Each number is 128 + 32 x the weight over its row's rms, rounded and kept within 0 to 255. Layers, rows and columns count from 0. The size above them is the row's rms in percent of the matrix's.

# layer 5 attention key, 384x384, rms 0.0509, rows 52-63, columns 96-191
size [ 86  77  84  87  82  81  83  88  89  81  82  83]
[[100 181 144 142 111  96  94 103 153  94 118  82 202 150 140  77 120 164  75 109 165 131 117 129 162 109 129 107 150 124  99  98  81  94 149 126 169 127 173  73 110 104 107 174 147 157 156 212  93 115 159 182 159  85 114 112 157  93 163 134  84 113 119 154 110 143 129  59 125 114 166 101 199 114  94 194 124 171 129 138 108  97  97  60 150 118 104 148 123 144 148 116  75 161  99 133]
 [ 64 143 110 101  78 124  71 163 146 128  74  61 151 171 120  89 114 152  68 115 129 156  83  96 119 115  81 166 149 167  15 118 131 125 109 203 128 133 138 130 181 121  61  82 138 112 101 167 123  96 139 133 179  86 147  86 146 126 184 139  76  87 125 139 144 135 112 121 162 125 103 107 118 150 146 120 145  57 225 115 124 131  76 139  74  84 124 137 150  77  97 134  91  95 162 122]
 [ 94 137 175 147  69  91  85 130 147 160  78 110 103 132 126 143 175 117 138 115 126 185 138  69 164 121 103  88 142  51 150 129 117 120 209 142  87 122 164 132 194 133  63 110 119 136 122 129 120 146 167 141 185  63 113 113 121 145 141 140 119 177 133 117 117 130 115  79 183  88 157 125 129 150 158 132 118 132 137  95 133 119 124 124 137 159 143 126 121 152 125 131  63 167 162 154]
 [135  98 141  80  96 103 147  88 127 126 146 219 120 106 136 204 120  82 122 103 121 117 164 153  87 130 198  96 152 146 162 119 165  82 122 115  82 159 126 143 112 121 184 144 109  97 119  92 146 135  41 106 103 149  93 194 130 160  85 114 195 129 106 131 131 113 156 155  89 147 132 125 112 114  87 130 136 140  62  96 111 116 135 115 223 135 196 149 123 140  85 121 136 147 124 168]
 [109 115  85 144 147 159 153 142 144 162 108  94 120 103  93  86  79 119 183 146  57  69 180  99  80 138  81 146  95 158 116 161 112 105 102 124 140  81  92 104 115 132 150 104 148  90 175 181 113 163  98 126 163 153 117 171 150  96 128 110  99  97 168 137  56 125 101 145 139 105 167 134 150  68 155 160 127 152 121 115 141 188 153  89 118 174 168 134 117 174 187 104 161 134 153  63]
 [142 109 171 135 129 143 101 165 148 156 165 124  82 133 123 103 155 109 116 118 136 169 150  78 139  91  86 120 101 150 182 134 152 134 149  83 192 175 169 144 123 162  94 153 101 153 112  89 125 147 175 111 104 157  91 127 206 167 152 184 107 148 113 185 139 139  82 125 180  85 145  97 131 139 150 136 113  91 107 125 123 141 138  69 109 132 158 127 166 161 186 107 134 124  85 105]
 [127  99 127 149 130 145 148  80 117 140  91 132 174 100 133 110 144 134 131 147 131 126 134 161 136 155 131 116 152 142  89 133 103 118  59 137 195 146  89 134 112 125  77 105 149 141 111 187 100 133 138 117 135 141 157 123 113 116 142 137 108  91 108 155 131  83 123  99 145  71 169 183 140 123 215 115  93 100 137 101 167 148 111 123 105 124 162  99 143 109 112  91 105  51 162  81]
 [136 207 121 104 140 150 172  84 203 121 139 121 161 185 100 166 104  88 143 144  70  42 154 164 127 172 118 174 168 164 135 154 110  83  67  82 144 118 150 126 114  79 145 153 140 113 130 169  55 143  45 167  82 160 184  90 166  99  96  87 132 128 173  96  60 149 136 140 138 194 111 112 163  58  93 111 116 127  86  68 115  96 143 122 110  78 120 119 123 159 143 128 160 107 141  69]
 [ 80  78 102 124 171 149  86 105 116 178  78  87 138 101 109 167  87 153 160 150 127 127 137 136  97 117 144  94 133 141 106 187 137 175 166 213 135  97  79 133 141 151 117  88 155  58 109 173 156 148  93  93 131 191 114 134 123  99 137 134 104 151 139 132 137 176 136  87 138 103  99 134 105 117 118  92 140 164 123 183  58 150 156 190  99 170 157 123  95  67 126 127 100  96 132 161]
 [100 115 167 131  82 111  98 171 123 140  99  89 128  74  99 107 126 116  86  98 110 174 140  74  92 102 132 121 114 100 165 150 146 117 162 120 149 124 169 101 140 117  58 139 104 139 128 158 151  76 131 115 137  62 133 151 136 142 196  83 173 114  80 127 174 126 136 106 127 124 153 136 144 140 172 141 136 120 173 181  83  88  90 122  95 137  83 112 176 111 124 163 116 209  93 193]
 [187 139 125 155 119 120 156 138 110 135 163  85  86 143 105  89  67 182 138  71 124 123 105 128 155  70  93 115 102 136 101 110 106 124 110 160 152 137 144 173 149 152  77 113 144  99 120  97  90  77 207  81 125 144 169 148  78 152 197 175 133 178 120 154  66 101  99 120 152 110  73 169 117 109 206 124  95 120 137 155 109 121  88 110  80 149 120 123 156 146 115 139  85 129 122 100]
 [111 149 136 139 132 154 145  90 123 166 114 209  21 106 185 147 164  98 112 145 167 147 159 153 141 148 129 153 136 133 144 159 181 101 161  74 125  79 123 150 165 145 154 127  95 143 125  81  59 148 150 130 142 108 132 105  97 177 117 133 155 191  84 144 114 119  69 151 152 130 140  88 167 165 154  84 138  74 145  74 116  89 156 174 164 167 129 147  94 120  70 180 184 123 121 134]]
# layer 5 attention query, 384x384, rms 0.0513, rows 53-63, columns 96-191
size [ 81  85  84  85  84  84  90  89  82  85  87]
[[147 119 142 156 147 167 150 103 127 121 155 151  92 145 115 131 138 135  94 164 139 154 139 103 195 159 120 113 188  55 100 122 128 135 211 205 124  57 100 125 219 106 113  74 149 122 108 156 113 105 131 128 146 113 135 113 147 189  92 159 117 151 135 139 159 148 140 118 115  58 108 127 133 155 171 144 120 146 191  71 121  64 113 123  83 136 179 156 139 137 125 123  76 178  98 166]
 [120 113 186 168 190  94 112 106 115  73 143 179 111 148 125 132 171 134 109 115 145 117 101 141 101 132 133 125 154 116 112 123 100 137 196 114 135 115  90 170 140 117 158 124 145 106 100 157 158 139 147 212 177 118  97 105 122 113 130 122 114 143 131 179 147 102 110 163  95  80 108 137 124 143 149 127 104  69 161 116 181 106 159 127 185 130 108 139 164 135 130 125 128  99  48 114]
 [133  96 123 145 168  72  87 149 152 104 150 146 152 111 175 115 121 108 151 111 126 104  90 154  97 139 134  97 152 186  65 110 128 171  69 119  71 185 119 169  72 165 101 170 131 112 115 148 156 170 113 152 110 121 170 128  90  68 103 204 148 107 126 106  84 124  93 152 138 180 132 144 112  88  94 180 191  58 116 190 171 155 151 136 128 127 152  76 210  99 106 147  97 129 132  78]
 [119 144 172 138 158 176 191 170 123 114 145 107 135 154 110 135 156 141  51 114 136  92 120  91  40 121 132 168 140 130 125 164 169 121 211 143 164 135 146 162 106 148 125 115 122 108 144 118  67 152 113 155 116 193 132 103 117 130 165 108 102 154 102 139 157 122 164  91 124 118 224 136  78 145 207  88  83 146 121  81 105 105 108  93 147  77  78 139 102 147 155 101  98 180 139 122]
 [140 172 165  71 109 123 139 127 102 156 166 127  58 125 102 181 143 108 104  76 100 115 121 147 145 164 167 169  68 146 176 136 164 167 135 149 154 102 187 136 169 119 205 135 110 133 160 104  66 141 129  63 120 189  74 132 153 188 158 111 128 167 116 163 151 179 147 188 154  91 129 115 134 116 150 137 112 148  98 137 128 192 162 105  97 107  80 125 132 135 107 130 186 121 103 138]
 [144 121 128 116 131 180 164 169  93  79 132  88 180 139 122 138 159 128 137 131 109 128 105 103 118 160 169 135 176 103 127 120 117 129 149 120 128 146 122 131 162 141  91 109 184  95 113 154 135 157 128 163 129 151 173 148 105 163 116 105 119 140  67 146 110 120 131  85 122  74 143 162 110 178 213  98 145 177 160  93  89 111 122 143 129 127 176 134 126 127 128 109 124 141 148 147]
 [138 204 149 154  70 163 178 135 144 136 154  80 138 134 123 111 118 134  82  64 114 120 126  89 146  95 117 124 113 130 144 112 136  68  90 158 127 146 156 127 123 113  89 134 153 137 150 131  81 101  86 126 104 159 132  94 134 145 143 163 120 127 142 104  95 126 148  93 120 127 225 124 121 137 103  95 141 183 117  34  56 125 101 125  66 111 139 108 106 174 173 156  81 197 123 193]
 [108  98 135 156 198 127 103 125 128 103  74 107 164 175 127 115 148 154 130 175 213 169 120 129 107 136 128 105 136  93  95  75 120  99 169 186 107 152 116 216 136 141 114 104 124  97 127 116  80 135 119 173 143  76 116 145  95  47 136 109  79  77 142 140 138  66 110 131 138 105 127 120  70 170 155 113 102  75 191 145 133  76 106 137 132 140 118 129 111 125  75 151  57 146 135  81]
 [ 79  66 153 121 149 117 102 123 141 123  76 137 139 144 181  67 163 126 133 176 145 108 136 148 161 114 133 126 104 110 129  83  98 136 144 111 143 150 145  82 115 139 106 155 120  87 127 147 128 139 131 119 144 125 108 142 122 100 168 101 112 115 125 132 122 139 147 130  98 143 108 107 139 140 119 110 156  95 121 181 115 181 149 146  93 166 150 121 177 104 121 182 131 119  77 187]
 [176 154 125 102  73 123 184 146  81 118 137 124 141 115 130 110 174  98  97 131 118 164 125 203 178 126 146 127  89  99 141 186  97 137 138  81 110 132 141 119 103  97 156 121 129 121 139 139  92 177 170 134 106 132 126 153 143 138  80  90 169 154 156 142 124 157 131  93 177 150  56  92 147 114 138 149  92 119  66 130 155 104 141 120 146  92  98 172 110 149  83 148 169 124 153  75]
 [134 118 113  67 117  84  79 158 112 158 148 153 169 101 143 145 148 121 148 112  85 132  94 118  97 151 121 136  83  95 123 114 137 149 117  66 158 161 173 157 168 200 132 178 110 141 104 108 156 106 118  80 134 128 135 168 133  95  71 182 141 114 126 143 168 104  98 160  94 142 101 150  97  80 110 116  96 146 130 123 145 119 149 131 128 115 133 126 142 105  80 123  83 195 158 123]]
# layer 5 attention value, 384x384, rms 0.0476, rows 0-4, columns 96-191
size [102  97  94  89  87]
[[140  74 158 161 101 111 148 152 133 103 174 166 116  99 128 158 152 126 119 134 132 122  80 175 129 146 139 103  76 116 144 158 125 103 145 145 170 152 135 139 179 141 208 171 123 123 182  78  92 155 181 104 123 120 110 118  73 159 132 169 108 189 135  98 143 117 124 166 138 149 139 103 166 129 117 114 173 137  57 143 201 161 120 110 151 155  67 162 212 143 127 149 153 158 146  99]
 [134 138 109 159 142 167 117  78 123 126 150 105 169 104 130  78 128 137 132 153 157 126 106  98 127 114 111 134 142 147  97 134 139  50 117 112 109 108 129 149 150 118 131 180 120 159 145 103 102 143 179 103 160 175 101 111 144 174 101 133 108 125 137 120 113 119 144 121 165 100 144  80 109 125 118  87 172 144 126 164 144 148 148  77  62 155 118  45 194 121 143 115  96  71 118 125]
 [115 155  90 148 139 161 133 125 150 127 131 162 132 149 138  91 159 140 111  65  98 106  99 129  98 101 141 180 181 130 116 151 160 133 123 109 117 183 118 111 126 106 202  92 155 142 151 145  89 137 135 149  85 150 139  96 152 106  93 100  54  71 136 154 143 128 138 121 133 136 202 130 104 135 130 141 158 103 111  57 140 114 153 160 132  69 175  69 131 160 101  64 141  81  89 113]
 [150  89 181 122 107 165 129 142 109 136 208 149 141 140 154 164 115  92 116  92 143  63  95 149 141  93 177 115 130 146 149 171 159 126 141 111 124 171 138 167 162 164  85  99 177 124  83 169 116  72 124 165  72  72 118 103 124 178 164 180 159 193 127 138 134 141  96 125 146  95  77 147  96 101 193 172  72 116 175 114 137 132 112 132 189 114 169 127 106 139 126 136  82 186 159 109]
 [137 142 158  92 121 169 126 172 108 184  86  88 119 154 114 108 118 181 120 107  68  74 165 145 101 108  99 174 172 196  74 149 145 143 113  78 173 118  95 135 125 166 145 138  82  85 120 148 134 161 132 157 116 177 118 163 113  78  90 113 121 123 158  81 160 189 177 192 113 128 177 166  99 107 158  80 108 165 124 115 143  55 172 124 165 101 140 148 128 141 107 110 147 111 161 158]]
# layer 5 attention output (transposed), 384x384, rms 0.0462, rows 0-4, columns 96-191
size [104 113  98 106  92]
[[133 114 121 137 134 144 113 107 135 137 175 109  63 133 148 152 131 152 101 129 113 141  50 119 106 140 137 147 108 144 126 105 130  75 174 140 145 139 143 133 175  93 156 139 110 124 129 108  98  92 154  33 114 124 118 143 103 160  92 125 114 186 144  81 173 155 150 172 155 102 130 137 142 122  85 133  85 174 144 138 161 117  65 170 111 143 158 149  78 147 115 106 157 182  98 189]
 [168 113 100 190 109 138  80  94 104 100 114 139 145  85 170 163 134  77  64 156 143  96 110 169  89 131 169 181 120 132  90 131  85 107 153 105 102 142 139 174 112 139 150 167 133 139 137 151 125 121 146  82 163 120 175 119 132 130  65  92 114 220 201 161 109 116 111  81 158 193  42 131 185 170 134 197 101  72  88 159 137 150  95 105 132 123 161 116  96 143  91 145 214 123 138 106]
 [117 157 157  81  75  86  29 123  90 155  91 134 125 123 185 101 116  70 160 108 153 121 154 130 105 112 155 188  67 120 121  89 124 138  82 143 144 165 118 140  75  89 117  91 153 146 116 133 179 159 176  87 139 144 136 133  93 118  52 106 125 121 126 164 140  89 136 104 190 183 132 123 167 114 189 169 152 138  65 128 146 144  81 118 125  94 116 124 125 137  95 191 206  60 183  88]
 [124 116 156 121 143 156 133 135 100 185 108 119 116 120 130 155  87 177  52 119 125  89 162  80 143 191 142 125 131 108 108  95 135 133  89 129 177 145  59 124 144 104 137 119 137 120  88 152 114 120 114 112 146 155 127 124 166 112 114 148 108 127 138 105 145 125 110 173 148  90 147 147  88 189 205 139 135 138 106  93 166  91 121  90 159 119 150 197  96 170 174 152 143 106 136 109]
 [139 116 152 155 148 121 107  90 143 164 130 119 160 109 127 114 135 135 161  89 157 134 117 120  83 128  91 145 111 144 150 145 115 191 175 144 107 169 144 170  82  76  92  79 173 131  98 119  98 108  95 171 103 124  78 154  80 146  74 202 112  12 110 153 112 146 185 168  74 100 199 203 122  80 167  79 161 196 101 148 115 135 109 126 134 130 126 145 170 131 139 103 167  95 156 140]]